From a checkpoint of a small transformer trained on Wikipedia.
Size: 18 layers, width 192, 12 heads of 32, vocabulary 3243, 15.4M parameters.
Each number is 500 + 25 x the weight over its row's rms, rounded and kept within 0 to 999. Layers, rows and columns count from 0. Numbers have three digits each. The size before them is the row's rms in percent of the matrix's.

# layer 3 MLP down (transposed), 768x192, rms 0.118, rows 472-544, columns 0-95
101:520497449519436483538517551462561455502494499510522498492492501544451479510534551512514503523500507426460497511489479512509512488480489501510496497544490529530480500507458520458491530485487527523520510496455518536519502484495507536539473493513530520525481511510504521488486506494523501483
101:510487476514478508541480537496480475527494564468515512505534486523526465507484496470486537484466507484504486477463510515549515496470489495492513475534517489486511500496470475493475501524472511510511531517500517488490460435505496510526504515501525496550525477545516469489506505458531510516
097:514519512499460494532472485492523494499479505429544509474481490523509507500485495510507526529515520492486535545490547518496503504494482497536480500533499477529524500484497491445487488502528516537491528536486544502512510503504525523492489487516521479482468469485506498479478493533455472516
102:440483522520493434508498515496498479467506505514542474461484468511486527474499467502487510531548482501534566471450550479494525516483488515490507506490481547486496500518503492510514463489491485492501466485526512517520513488447549524503500475473563518501503460516423511455521514493513501506
098:529515493486466492489488517522497481457481449477474512516478528506456458521499545499487510499486505548501501497528469538518479504476538512445510510514518497476481467456474433507480502488486529497494479510513509439478482474493466507530480491531480549458494486494528515478489493493487496518
100:492482510447499493509520483499524497483469477496491520528486505508513490499478511506492538463492496503521521540445474483488485522520499447502528461527475489491474498510513509503491492527479507505478486514548534510562506459515537486510475533542485540528531441494498524474517493545491488503
106:451459524498473538496525472474483526492457485459485477490531490509555479537453524523554508465522531475534486532501550515495523490514502479495489493526497481497510480460489525484475505507531469501511507513519483503498493478470494478481452511490495478493454537513469491506447530500516505522
109:466489480477484467494462490507504487511507482491523513451454492485542517494517551476549470461470514507518510499508508475530511514468517535513469493499524544530514476440487522483505497494516472513554509521490489474522542488499519493513460524461507549511515523507506502492507527475523441485
101:501516518491462510553476503509492509492509480485516488467483517471535504483487498499509515524497461496476528516507549478538497483531477459515461493477534518484483476531450543479518483508528465493482508523533498463496573490501514519481484498475501500496520517479473540497482519532538486513
107:513492527526480512435494487543494456494526477478522472492493490437482533529518502517463497525508437512526531476521492474474530491490488461461516487527538537459508479498501530507498504549471516509507479498484466496498528493504490552426505550490515512498470512509493491504504547470506484499
109:441490520526501544483521502500506514504493504486504456525460487527487566535537557491512506498526510509463491530515498477494467479470487468486477546475475513536495530464488539501470505529506484518507481497498527494502521505485490473508506476488540497514487508499495486488493530522535523554
111:550488519542491493542515500504529491529531466503509527489526485489457472521492520464514542467491468512484467521499536453493521442498539500459526519463503493480510502477501524525540475508484473534468515553508521479491493483524484477444510531473523464498498526462508434534518519500532491489
102:483506515513476535483531479482522505545489532486490501508511488512498471505472458499533493514489530490525515529496522533517478496524506540514483490497516476490493510449461487492469513544480512503514535503482481525438476522518511457511487457505514513524488443499507518464489496490515530507
100:461492519493436514498526508523489493510532489476468496487459520508504503515492474483481501518471512508486544473479496506485492483492501457458495533464479467450536512514520548503474511520494486512528464533505558435514510516520426533479515486506476512506514473532465490497518538483501499532
106:508513441480521522510500487522522482488503499511479516506539530471480492498498518500497488539534497500461510552506506500507502445514466467496549476530504496513496520460529470484537441479489501491456515499506521475518528529531495506522526463532505545509479499571466543500527486479466524495
094:494539493510489471488507456479520490555471502511466506530505452493501439523478532465497514526554488490525524503497455528475520528479530521483502477483480481529538521519502472504500498529490489498465482496489454491492487523533529513511465483516514508490448501516496515556545475531513503522
097:534498509529481499523553462525501500525544496437502479495492495527523516466500521521552527501504555527507524499461500520536467536526504499465535517485523450508471471534538503475470468484513497462524457545490511482537559448495531532504526528474480521489498553512539505505490493487528491481
097:504458536473497490494512561471575533504474551499497494525506535511490505481520506494513509463474519489488485551517518483482510466502528476526457457487502547554506484495484492501551531500550498534515512520478495491523536506455483495502455507504518490523516520533464498517480503550486475535
101:511470512513482458486545484473483499489471515479518471536512508448490511500507557508476472569507503492504485494520471513503523502511463526473484500488490437501501524481473502503521493527517497488525515517484455464457497456473528536503502517491470526519519511511476499499520510477525452526
107:519501487504465480496466497524524473533448554521532477491508469526526475511505490513500511504542502499482478515459490499531499506534542522511536499474479493512463449509487467516521553522509554550483525462516500518525506458477512472499487477505524475520479480478514531473490531482549491479
090:490448467476497459502480457466519494532496491471543482504500476502481530466507505536501451512523515506521526538492509474454503501496503511474468463473473509522512496469525500477490505498513527448505542537570515492513505485508533529501492538484472465473476480572481489508506487449531503496
096:519515503497502432472476472439482490512441533479520529468548476499485458433509480497502534503530465485495531542493496481473504517493524477520446523470498487525486453519510483520522496504479491486509511511520496533502500490445487477503466476473509517510489500484459499511512461508496487496
109:538531500488545494482497496546525461503489464501460511472505521521529497497542479520467470500488489521486449489490529464471552506482525507516520500530480493524497484516492495512499468504475497434521498530480509499523505445529464518526515489507531503506485461496468480481448472516506486478
096:476541456481498530506515464454466491557494492484525536521482526481485483490494461500506520490481505518505516503505495520513490502512516435521515473468473507441486480545487472455516480499528497574494489469526505492540526515529516489497541477519475533490497499513509478488517504510475451503
102:538455507520507526471450499511498505506474495527509471492490489462491558489495561461536520527510490484496452509451515528529510490558448522511489506471534490494489471492554481532509486463482504518526481444482526526523500525509528499475514465485475523519510491506497484484516510454498535498
109:505488545497469494486468523485486517499454535512487522483510532445492493558502513446529505519501498466483491504493457513523478509482454521492495513461509477500471497488495501543532482453496511489494511473499521523555486517526486548527472500525519485486480466470517470552526473460540473515
106:535522458475506516540501507499534555551504539485499513478495494522489477477512482495524490517518506517498501478478503500459531495511511488477506484517461506473469532460503516509539524463557501503463529500507443509489509496487498453500486532506504488506490519514459512550569535496499512533
091:562475445500464468497489476473471460471491448513515497503506490502542488543498498495442535547509496482529521460468502491505516460518496516463475481521489506497479516482490515475492529516453511498484507510486514523529483545500495506516501475516476523526492479535495482500550477462477504469
092:500470518494515517517502520444503550517527499467518469492494496500493475454531515510517504522534447512461512522503488499505507467443537548495454496469507492492510512494507526468497463505502490439496509502492494516473522493505492494503544535512522507493475535499522525535483501502549506498
105:523506535501499456495461538533532496497510477500462497501562493457502466513483546501535519512519474471499514508470537479454487486504473494521520474512515480450534505523461486518526510500516476464478534487494498518530516523496487507490491499535476495486528500542468456521539517517535508498
107:447502548492493492524467518485498504466475479517500509501478520493526488514523540525494512509517456517551497507480507513522510496483535509481495523469502504522472475505529494497488556488527503465526533501511544520518523443550497536533475492509488513510515486471469477487501509496472512536
091:536547516492471486519462471521536489497469511513485529499490516531488439502530527513470494482496494507491489510541489474511507519470523518528489526481477463485513525471487478496501492492458508521494516530523500509526465516531508454548471496497459488569488499510480526511465467490511510519
099:539532453489466488467506506469485494531479496480466481475492505560499505496503494510489544485460467533513546521510548479533505543556488464524518515553532486515504438520482501437523499538502516482488495507469477506518490475473491515493494485529463520501461528517467517445509509509504497470
094:508546519526499490516504478505510481491530474510542556474489488500520483517458467510522482482509503499520498537505496491516513498523464545492497447517498516479485516498443507478484483492501494485522484535519477479511501503481487528461500459487500454488522430524478530529509481474526465474
099:517444562536510538505485516469515483524499504521492511543542519468501504528498521487494482490506516493504514454490519531518473512479515509490522495495496497488473486477495483507514493534530519502521526455518547494545491505483448493565502552529506540499490505475516493465482462517507507497
097:499491535526471523500518508500484476473485477508546476524488483504492491546517488525484534493513476529481507498492454512507531521504523509520476514470490479489464469453515473535474482524459511543517527521537478522533464513532504508495530463468467518479481506462512503531518466481498453520
099:534483494524490495516491534525511483482535485513480474540560555526524516535448485443552531477520524536481495487523539507497488541511538536490486535508497497510468477538486457489495504508479482475474498485483521499569507528480504453455491475513445495477539510511565479495531470497498504502
110:538514480504433502588470498508517520534515512510506490501480554525479538533518527481535555495488470533521480463483518533534496564473492509509506550541478525517487483533489471494480500482522476491478502485520522522476472471485493482480560477486499477519506492476522469505517485518484538530
093:516476507484483492529536477511509521496518512479524479475492492546491495524537527525524536520515476469507520491532535521513533510490477542504447528515510475518500525482525484517483555512527526492527465501540520507496492491463448551483493490525504517523501555510496510523520520493490530482
100:524508500500523461536503492511479461491501489522517501505473506492511469507496454482519482496536509435520474520496470467486467474485495501499468493467468518488530499461530530523536486509537517516501493485461549463449553467473514533510463522454488488498505498577451507498528481512487537504
107:514483494484513506499467467485533458504508516516521493478513462516486528498485510500507519493527496495504464517472471468470504495525467523510502454503472527492466528533499478483536512526480525493545484526495461515480483473550494519470535484519503499499467528510475536501459493527482535524
092:526489535511498524472494516491500506526507458502501485518471473514507465530513563511518514497491492506494496523514500467465483527492530501521472528522509467461478531498521525494527524496507481503513490515461484547535467511567509570504524529513495533490497495502526490521482516506501529511
096:514501512559535508485532509486496534528522506458495500523504517471440499456541509503487465499487486504497502503510487468504476512490525502542484525485509473503532485501477514498493462492535482491497501480481484532525524525489486464553522511493493528493537497494521518497532485536515493522
095:513513513532501523482502461498576551490480526490479514505504450498493527511480534504490516506469521490515497516539500480525508503490518510511469508476476501552539473507491488491466498491495484505515511533490506521501470474521506512566495520458489513476517498515453525446503473482501443505
093:516445485522511516470531486477487512570514468440489506547521471545506514506527510476505488471468540490572524529510514470516516464503483517502479531471440499476490501508472499539501507511466502493483514550501469493491494460497487498496480506517530514499471461496515475499465510540508492521
103:530481479474537516540565490541486502460547496508500550487490520467474481497499540498505471476509486487490499468484484509498492501499504532474541479484553479496547508481512526543522509528535508495508464514486479502471523492488521500529512514517517520481454424496503481507493483471473496479
103:514485463480480442491490439506509506536507446537520522501502475495508477486483459499520468572513549511505521496493482492477575512472506517469488462525540484494494495496497523461494469488502489454530541482530500552499505471523498530484508496496495474469474538533475541530516467494501493485
105:508495489463517481514486507488499506504486502506491524505527523516546510496491532519487507468509522521531508562527507522494479486490495505540499522528465467497492508477500465463521538448469509484468533497493518547530511521472487468512506509544492521498558449498485487504535482489479538484
096:510561489498511511475529473528517477572528457516485527510482544518477523520530505480481490505491498489468499462530522489486488520496488533420554502486524511500511501497503521496479488512515489490496453497490532482536506458496510437529515486460486496472536478497497483487494507508488495522
117:524507446532502514464484451509535473518558499537449552510519501496503514456488516492500516464463547493504498490490467548474538557510536499521552511524514508447507510492478472495464472504503469496472474473481487485516485553521498513506499521534493501484491506499445473503456487479483492501
106:469473498538507515491495504508496488511503505471493492561509471518480502504534506512498513481503442495522498481543527504500519505509486490528478504508477516533485538469480499546496458453499449506460504475509503510483481468498545468501510474493499506530473499522535492475524481524543507563
105:469483524514533527499519479516522504502491516461519449488476491503511523492495519493535497538510516515472553510496531507498496485535469517515495537489515469519470487466516520546508516467545499463523500503459472523500515522509536520515481471526549532526490466555484516555465507504484477510
107:485475515491534454490494530507510471513489527477483501493495454524483506524478478538511491517516496496489527500541490488463480527493462456475529498464521480481497491487530493500513532486517473469494537478499479498504519462502497543447522515501475473527490501551548490512518535491512529494
097:544564465489508507475492484486511541523504489506521496540512519521507483513488523522514506480526505526531513490513482498478479508493486511561569495518469485478495509519496525505496494446486535547473492504530544543487487446504509477526538519468462518536502485539484486455516497491540509499
097:464487490486461497451499505478495478465502488541471458492542492463506531515518508500500538542506531528590505502453479534509465517527504480508541512483523520536500507473463535542512475486510495547510473476489516496514486555475513486484469477475510467455513538468480523494490548500469482475
105:543510467490529506499481482516571527559531478501488488493493491518487532495516465469502485531472505501499526473472510484508510503447509495523536509521510520467550512503489446537504428481485501532461490496543497477473463514494495462493443497513493496465504476500475492510533533480499497519
102:477510525495466486552483525500550513524501482512492470484503469524490463508463488485505510454540488472510503467531530517528503484461479496497486484529536522478513485496564524426508523496488509536512488500511482484480485497480482546505464472504545473515494519513459494432498516460467497531
103:493484513473501453490531468461490474516500500504460512503508505488477487471505540518408546563526498548499554450503508498470510472510490499496522502485518479488500453485511525470466538506471504497553516548478454471515512496542503530523493546530517526542494518479479503481504535491489498489
093:545522530456442497531490490500542525534489514487551512465488490524527501530466545499531486536494493462497522511508489546505523497529516496512493524534476508477506520510523485505528497482487471534460462509515503474502493487514499468492555455498537536479463489480448522465490500509501465515
095:435523500501437466525478499452486493497510479480486513463574470501523512524491511500520498481474544530512508508449484524517525510505451479554456489531515507479491438555506463491497482513475494499497560516511532492508515515473449500481455459488515551544491516480515465498495494494503513494
110:526486497478525528499523511510504465520508477464539491496480499535504541494560496491464503430469483503505521485470523481460525493510537492468509495511491496498496457499465538491479494482542504507495490520449478559519492525469463525510507470470484513515473510496537496534479525510465521540
095:515505511529553488499546500514494546537486483499484522514529446504495537491526487515435485472484509537512512514490495472506500510488510523501520517477540513536524458476520523482453517533511515501563494519495486498445494514528508493499518471493507504508511521479501510491449531515472497511
100:564507459497494490487476491551516448492533466523520507499529494497489459465462513499512511477514468485469540498467478529489505476488533489535541526522512498461544495512504458527544493503513519476467518535476489566492534549528512483489483483533493487489506535548484511504526491491518487493
103:573511478492501535545482491547550517499498463491479474522497495489483499501489471500503516469512501512473497494473534501528458500475513492497545509502515514503553465473507507478562499482476451523475500485520482459534501548454534469488502479473473484476517534524445497479494523526480496464
099:550497500489524505517532521456534445535522537510520471519516504538474490518522517525505489465491515497496520511513495505464527534476530478495479522444472514519495521485489510538503535488486531465483491467496487482529457455515498460487527486511471515504525483551542497528515526490488494454
103:470494495481487539472495480490477469490483496522472452509528482506477467572481461509535502509504497517532486535470485490491497468526510516486506481532472468480493486468493511544525494506477537515513524513532508497507481482462453507488511520480485488516464494478488535467475501488474473462
101:535512491496518520471493491504521517507516502466504480460500504539460532469545540519472528456476499430520472510514523509495485487472506528514493523471480489469503547506483507508519467501496505512495479470479531486518549468519562459479490502502506502490492502482495501453491524528530463535
103:529486477551527486542525481526450496522481493485499515513493508498434501547505467513489508488511530508535515515490497460515481562494554475544528475466516491513493511499504435547505524500484507521490497478556496510549519536490536484518508483497477481504548464559466498514493529484466505477
099:488505491511482489470536510515434488524575523518521461512509527526469529526516527489507528486529495536476534522490447463505466501477530485519478496492495501474522551527478499499506459508482506492486475511495480483499529538466501479480541548519534513515497499514458499456501473538476546483
095:520511496514500476488485473481539497513518516489563485457451504490526505500482473506476511523525515511479529527503518543492493549452478470486466465480455458480540454442512514447501522499498526490531475491499480497499492541546448492468483507502479496549490551507515469511482494511506472451
105:514509481486512552484508510484540497552569501492500473513462446458484511500514568497462524463537470502541499509483492520484521517528494488491511498522506532487485494490460529504509488466526537505459473497510492504516483514507521442464546512481522492481483542542480472548498454462492500507
102:503463477483498481494525477512468516494498467516486501518457482454424463499482488494484512512480443468522477487486489522427490502487567482489503508493481512459524519525490486504472482520476472560481501482490515499500494518497506477457548504553468460489506492492550462498539518505467479473
106:500502472509528501474523522506502500480462476535545500480515462498449528500528486506496521517469491488501505528516488463503500491499469509526487479502460514497482500468480500547535492504499512505555525513479497461555501448537527468506449523505482459478471473540535530533499494486519498500
# layer 3 MLP up, 768x192, rms 0.13, rows 473-544, columns 0-95
101:475468493493511486492492485492470486482489500517507517512528527459478525540477510540514483474470469545461467519486480430494460466552463479486508548467513483512495511502485473480485509494530479530500463466462494502513472460502480488492549502494524483489489503492502469477529484521515503511
100:490476518513463498505484504484497482475488512495509495480537533487531485523524494510517528517457481467467478493570474507492467512489508480473486530498513499477505537468441514469468510484456536520494460425475484502507502505507523547480529536529459502497516483519499503489479528495515524523
099:459512498504514446521490509517498498465463514515499503522528524472478497487500487507432479507483534483519461530495510463498511456469511487488538502546541491534492498475500494527458500507480499492551483499502532485510487510502482542457523503535510535503546498529492495488479497512479523487
097:460505509521536447446470513481486533479485526484476485514503529478491490498444465527471519470483522518519463473536516516463482505500468518478496491528527515457493515498514510497486545533534531502515503495489489513504517502518496503519512505470477480470471531500469482492475582494454508495
097:496464481547504493506510489544447441479489505500507505507521520499471517474502523480505464496553465483524497522555510462519501485509511469512520510484467520493501478490539523534502519459511475528556460484488511536449444504503502498494518527501529456468517520530510505487477508477492526514
102:515488463519501489471503500510459475472532530517544518505475490445492502472496484516503543511506508504487474475491511495524493478485493490471508478469555520520446465511517499515538540499491493511530466458461451546459494499526512517457541509466435513485524444482509509554479503497512503487
110:502476472501530479469512456494512463489483480503483501482510501470502482488488538507457426477452525489521456490528500487496497502508513493503536475498494496473450521491510503497468490472460476546495457500531529465507490524462492502439491524558506509489524510511512510456537485475534500481
103:480512518505500437487463496466460490502478531524526526459534541480549481498507512534498451478506505509507476517529500501477536479553477478444504456520498533519510494531503493478501520477480539489492490500481481489533482504495503469490519497512524497468498529504460478488485560497463560499
107:492489466522480481524483501490524465479526471482514489536503477466477528460497465490470507502450507502489501478508474470503477488521522476494529440501501511509464462477498518507504528508492521498468503529492519536488506496529483533431489506532521532503511519478509484532487484526516515485
107:462519492483470519525507510519488465466491469513515530501531501480529479513473508498494511469488516529504490504515544493475499509480523519487507450512515529471489501485503534513480505501416540509540475495506501490497531509479508529474518509551470488499526487529518502473469496525524522492
116:453475494487481502508479481479492457469481510522479525510530519470506502485428497500454511470451507535472438503500492501519501469522503467496517487473496513451542487503475497493513490518465544553497486486525528511481505488513519507476544487508514481527513564503484506460513511459516498504
100:493539501513505475506512506510458508500489499518478560478503482475503534509506479554493502518480547487473537490495504459464496479514451499463517495494505521513509448516496478513494501461522492505514506439486472551503501479541475480487471535511486475522536540518482507507473527497491523472
100:497508488502543485482479518484453471486507457500464492526527458527474511490504501485467534490507482501485495456472510511449534525494492505485513504511545480532490505532516533505492470479497475478495488525455504535486497500509471489496478482503509520465499471539485466494465537499507526478
102:487510524470518500508485521520482489503475511499493481481558524509505482519489493523493459455537494454517468537495505445499507502486515484510528484481502520496505467507502499527422545485472517510490495524482534495481529539556551452476541539479453481526547525475522519431505494499513520522
092:478521455455536457490502484472478455505475544490470529537495509473465518503504513491503423499501500481505456560482486491489506510530500467501502519491494520464474494488515476486504521485509495507500480489452465480489462500490474513456522504481554503493488520489510483520469480533478525504
096:496533475523534485488482529463482447480461507513532483521514484487504510476511517517499458500479540533541482490517489487514492466536472453492529492537508475499475515509506488509519573502490496486496522502497526559490503558465511493548515467508506461465502498516446472520491466510473503470
097:507491455463459508485426479492489492484474501484490493490503516503510538487515500492475529489491521561462495493508485513461458525533514490470513486501509478509516447468479516492477492495459533482478440515473493509502472453475497503467510539528459513495518478521486532460509485495486528470
099:505537495468488519485513574503469491504484525519454509513518493520549531465463523485464513436493504489510481533504528475502497489454503522512536512535486534478493491542501488497517548512473508507510489493502524508535526513520528481502569515484549498486520555495488445497492515480511507492
108:495528469534503511519482501532499496497477510498500501527529542505496542540502452565509477473498484510518500494568527503512499498485501496544521461516534511540505491545444497504510493460511509545504488468487529524483500503519499495487504527469420481489495503517511535460515565484509507470
090:489493486480507509527459512533497457506495521501521527485481555507468469537505507498493498504484509484479494485517481475493478498461535433523512534485512479478515487455497515436460512501474513540543526496459467470524485484513499528514508530485474520470539511475499480477472576464449494467
094:520495467518465506489515510502481515466486496494493522534505483517491522495446512500478507447479511557479512465498529426480469515543524493495520503494516523483441470542512528513468542487463481510527503483468467554508513516489540518480503525506474483458520500495521524513490472463485516461
109:501504478486503502497509490492499480478463473492499517490522549502517518510479498483474523471493502496469517487545553517440466480474483468490502463516525506501531459509495544513442556509477523509494468491472514494506511500478462507485515500553488487486508547488486495479515470535452535491
096:480508467507472506469499495482471485503500516503540512514496533506476577487499461516531511504516585510517484505505486508502479485508484461461507512515506507473510504497472500442467500513512548517536483469469478464491477519487526493495521495547466509424522508477516553513471542468501492451
100:497503508519519499523427529508464481466469495538550523483489485473511504488516507462434460517546503551503482498509524506509542515489482477496554519533533525505498494565480519470499485500472528542529466533496476496508488531509503482507515488519488493468472529507454498477484499493456515490
110:454467488513488489496460470527457514461522515461503511525468513485522507516484509494465497474460500512507497507555546451477494529491491527505532464544499490476454502516522485451524528493524530526495499500482522503525492528506501568520506518462511548505511485479497462512451496473542494510
110:469506535519492478511462553507490494462503481502523485516502490473519471497471517516469525514478510509493491472511531490541456461490510455498484499494515479527476495524530507500489501502491511504495488497509449538444526515490506478523513536470490471447484498471489478511520469489523515507
086:481533459520501507491506490521493523491512477463476471548547482487480516465509476505518468425507527509509475518495526445490489513492500518506526477519488511451467482543536536523499506498516533511552474520459479513463495468480500486501495519533486482430503525516506508498483526491465501501
091:475498488514512471470490488491453514479518518508480499509505531469522533519435523529458529486481556491490485524508497535511443458488499507471504432511478510507508481502535511467431496529474507508478491494492446511493457492463509505502511491470479507525514517495467510498508575500493494451
105:491517505496494493462494536507466497493511517500473542505555533493524478481539472520505545519484484499572487443509497540483478514488475473526515481539477489478465522532475510494507520489520477526516503520469464507440495494474529482485538516538463488507479487540486500451495493456461495492
104:497511512503519520519497515514507481505502533520448517484487478501497481533462512500500523449484509497525500493501493513501460522526485519453543495514526490457481480489495526494500518500482541516537506508487474499497466486470464500472525500538493506490494546514473488469495480492501522483
085:472508498531495499496496519512491462468499500487500510482516498473528471498505496469476524486453535502554500515523527456494488506498497469519546508544526519458460517496494517462470506507458554511483507510482468494512484518469561498477516532510485509497515526515496526513491544510475527485
100:516498519506499520444499502470496468495481510561508497509520539494474557477502475460508505521520531503542491495506503507506499490503495481493499490509490494448466506492474508529469480488506500545522488448508493537475497479502513487478492492484509498462533511499502532494430512513533469454
093:508517466489539515501477554507496426492491493480490530491510531498457515473519520538480518487468521523519494494538498495497498491494467465480532503512496486517522483491546511472515499496495500506500516512485524529493479515462500495546521532519525523478512487491503454455449541503480496549
096:491523495508482500534480495474498504510482534481507503529486488465482486494479483538468507508464491521553475489511481431486523498540530457453492506515531489496483485517496486493479499517511464512503460485495510524498491538481508492512482494519514483512520509498541461520447505517476519482
097:515487484468469439492489516507478458506493472579478537542540562493510480474471467493469546464520497513537494505538504514509517514505480497478506494509533518494491484491487476478521539469480527484495528502470512542493457490464502469482533493547483467510525510503498482517477484503471519470
103:494531494493496517529514515479485480500485486549502543528502506454511479486504480532476457469463506500428469517509528461458457484537507499493501504520507522479467468514469479496506500467493526508537509506497482509505517527482452500513492504514495478495544546515500493509504527494482560495
113:481507477486482510511453477519488488491467500493490517498519547507539535510522499450510498473478499484531464509492502486534513506520477487512517517552526510517504496501483486486461486508523488499490514526491485484493482473465517477493534528533508510513521512534540499507437498510492543463
094:485496478496500479529489515512444461475486476540510496556518489498464522481479513512526490493470501545551493507529469486424463509457489478535527529499510516474505508517515492484481509490456533531509454524459520529510488534490465499472477525527498502498494486469529536517480519507489541447
100:503498449462497491484501523536467530461521477482517514521481506511494557462510497509500464465564521554498503467485541469477539488476519526515491496460551481467472464499471492522517480466500511477542458501477509501493521479483483526519527520526486504473513514528531515479474465472489482469
107:481495475522446500500503523478502507491476498486492502470516511489489476515518492513517471493469506504535486503560527496470526458499495504481542435525540488501496504529487506517490506489473516467514424487476457511467482464476517465480532538501486538451495512507490551504505542517450522519
097:492519445501449506498437482531521492502480495549505495467483502486482469511497472505515480482515509506508505498506476510505494512460454474497522471526492441455520474494486470440490489503468496508507462464499517537536518523437489488465517529539446507465512521502475527516496534490447496465
096:448494506471495473495497506480460490475448530518478494463507534474495525538481555537493522457510509493482478523501496499542518492509453503500505488487521464519461503499518506444495567508494512483510505517476462508530504505450464525488478491491517513481541522501492483482479508469476516515
100:513477458482472482492482517490510494498468513494459505587502521510497488504480478499499484480461548523517510471495545498492445476498521491450493505504532474454531545506474510495507518463515509496480467494510504531489508516470463489510502510526522490509498557499553510489500486446495515501
089:457473494528459457484509493495440472492507497510503501496504470452501512521493503503519518493495487487464434497502493519537480521501505507453525518514476499472457521520504536493522497478519521532541506496490481542537472495515518496483569491502502528531495500505502534495541545524524510432
103:478486501506511505490471511483493505480494502563506519486503503482507497511464500486494522447515486517501470473524530490497482485491503467509506487473515501527463539509460514470432510525536496466543479498487502513494476530499453514486488501477501460494511461522486498494463442494503487516
100:492483509519488521507491549519483507503476534467481532531483487462470530476481486468460450526500531473501461491499492549481538498485545454493531536538538507502500477511517507519484503506499502502542463508494506459509518484478508532468533482552522523440514516493489464449498522498490488475
105:490493491484517507470507462522505508480462497539481495491498548491487551476517486557444480524521503458486492464467526497493509489504497501479496477546562507512517498494478492482477524448495477540513446483449513502490508456509527517506523522523452444501527528516503514453452505499465502493
100:480499509527502477519483514497488495480461576482421477523503495495494537501499473492516510472512493512519449479548497487512493500517513508495501466459488464507470455498505509479515537485452514490515502501509450499469437523519511487506522475461477489479504513471519540498470490500494548488
114:452516467489492500546488472484457485454486506489459550462526520466491488497471498504501506465494504565503489481532491492483505478527480457495519450510559483528513481554484498494526499527499492542499499464505486512533467525483446548475526466541490499504539543488488489489506501505474533509
104:449525487464510481494496505504496479496501500523522475464497458451494526485491535519458465491528485541506486520598528455491508510509517530460503485489487540539469503498526525508468506495493509527472489480485484494493519493528495506523527527507510472465551492499479486473494501488505548521
103:477483484492464474497495506523501478496490537545487515485473527464514490515494502476485518476471542518518482471534483487504507538521477484495500508534469509521492513496443521455464506533461545548497480502495467470480513462478505526479529502473464457471493550492477437485519487521517540466
107:509521483497535519458467537471506494492488510491498491497501495509502527502530440491505504489484450469538490482506508477520450510535514490474554496540462530463481479508451515466483478508467523475507500498457488513476458527463507492476538489552486509535479508502522529483456445500521499510
095:499503451483501511513491502533470469493476488545470480562554495498480531483499481528493455510521511533496454437482508514485514481551510532512552519531485521515415472488474519516506495451500482523498486511498511547493477515514492508471533507502478480471515470492502512510457494471489475513
094:421488519469489517488489535464456477498517575502477508504506501492518491495527492518438528490501543510472453466530480509525457482461461450491505511488507521528532502479481496485485509474510501497537471510438469491492489503509444486530524491489555488505523515484498495493467533477484572531
104:482503478510479535513496500511483429489467513489472485519517447481493508456511526483467501501505571555521485513541501461487432495498519502511489487455520498509420515524469483534504503490521465503510474512521515481477521516525471511489531531473512475492515459526498463521491505505510515474
102:484498487533514487532480466519512508499489493505474507517484522489486518486508514496477448510517468498553443477520474485518477499505469513510512476581523478513473499497501489494514511471478486538544513477496450516484503510490475498481515487513496522480534511519497492480532476500509491527
104:525507463509474515521497542536487522471517473511513522521515486507507498444483487458492467440489510477474462517502513507501504493536493441523536501519476553472478547517512518537470535498462489525485513476479527554522507488495519529460520462500529460487518489500502472506476501498524561480
096:498511486537486463522451500541519475512528533519509522523543487501551515502461522520510502439485469482507449520540525514521489481545523485493499500520484481465479469544519546460511562510465559534540505504478501530500517514510498460460563498479522497493475554479503512469494542510475492519
096:525501444549494509472501495547484487513483535491506484554485535527497509457497480514452476493466500534548506488557492448516496515495479513502555520506476486518479500518510503533500464495518494523475505476432502535459517522513522484489500529528504471426543477506493472476511504480484547502
110:508491477455488475450487515514503501474483463497487480545485530482465500473490485514516489515473498499537470510512501506483471495483530518509558494540545530482507454538512506529468546499498511472497451496483487507457489495526468534485517546500531484490579511501468468480459485481484508484
097:509511525496490512521505479525492493477470525513474528504476495491478497526489463514532512517490481502467476446566526510488451536533506466510481507541463512457471483518485516505498558465488512512492477508495495510512501495538527530508498468505520465440526505488515523532503480543501503471
099:445461512511526487491515541491512527443491518538508493523485483454534570509479538559507515522479476524471511524520478480492543484500494468455465508532533541501484471484547532480530542471458492528528512478453468452488521483492483523490524508509502473488525501497492503446488531502501484507
103:488470509527501531540499484464484506448486522533476493541512508449505534526482477504496496462478511509494484482524524485543467482529511460435507453484499508465545470474515545528479516476446520548481510500483487518507531520495517498510518517500487544513520507553515525477477493450507499521
100:488519505493505471485470510520484493505446509564525479550509488451488485509481500504519485509522539500491500479536481496517520494502466491476505514482512461504486505589499473491516502479502534521522459484470471489469454471534485500484508485502473500451514510521481510512503496507474531477
103:491492495512526512511481510491485496488502524490477508525548511440474497492519500507479477502492524507465492478505479451517490509484465487499514472463550498496468515460524483507481475426505464494537534474497477508482490461502459503516496515486486535511564484514513494485491506508518538485
098:498496462506477506527533497466482480474483492498511513513534528488519492542460493528482523428482484512543513530505512501540527529484494509485535464522514527467512464524547469519516497492498519528528515505519523504466471521515505501485538527558500523510505511487489526483478500459517502524
102:462496487446488488499489519490485488491496488501510520516498498505519522495468481500522522498500498508459443465509503465488521545576483478473510476527511533527483485509526533518537518517499500521496481493462468497513485499494432548476495511493518524493482524452488450480474487498479496500
101:507437507511491480483506509475474504508487504527473568534512525490540531491484499539510487531505516527496498480524529473489484491519492466471506499584519490475475512460488515503494497497492479501489432489461514502531538551451495568498496519506488483489464554491479510495509473514507515507
095:491524460486501502500507495508501511491452541502538536529509475482493509482493510484490472489471569477488502479528546495515478501544468471508500525534545497471476510529506482489499504462499558485565521475526489519520462534505501529484508464501542479477506524540487511516528538473481513450
105:491519481496490472488482483470504521490463515458468506455534534454466479484472473522492484479469506500504505486523502479475529456561465455495538473539476500484504464464502469514545523518499548541492483495459489511472478494469495511476501470518502509512537548521506482471485508537492507503
101:529490480486511483519494468516450509470451504528516492531488510498484501477529503528514509483495476523451519490522528502480492517505498482487545503542507499522507553532498496504505535493498493486487481507484535527496528441524470536508512493562515446486497474550495514538500517483502535493
102:492479518458508472495482509507492465482501540507516528523523491504461500488512511485509512454496527480513419490485532484522491533563464461493513505540529503517525451498547511460506529510481546533546488484450518510495464522517495526504466477520449489475506516496489478457488538513511495475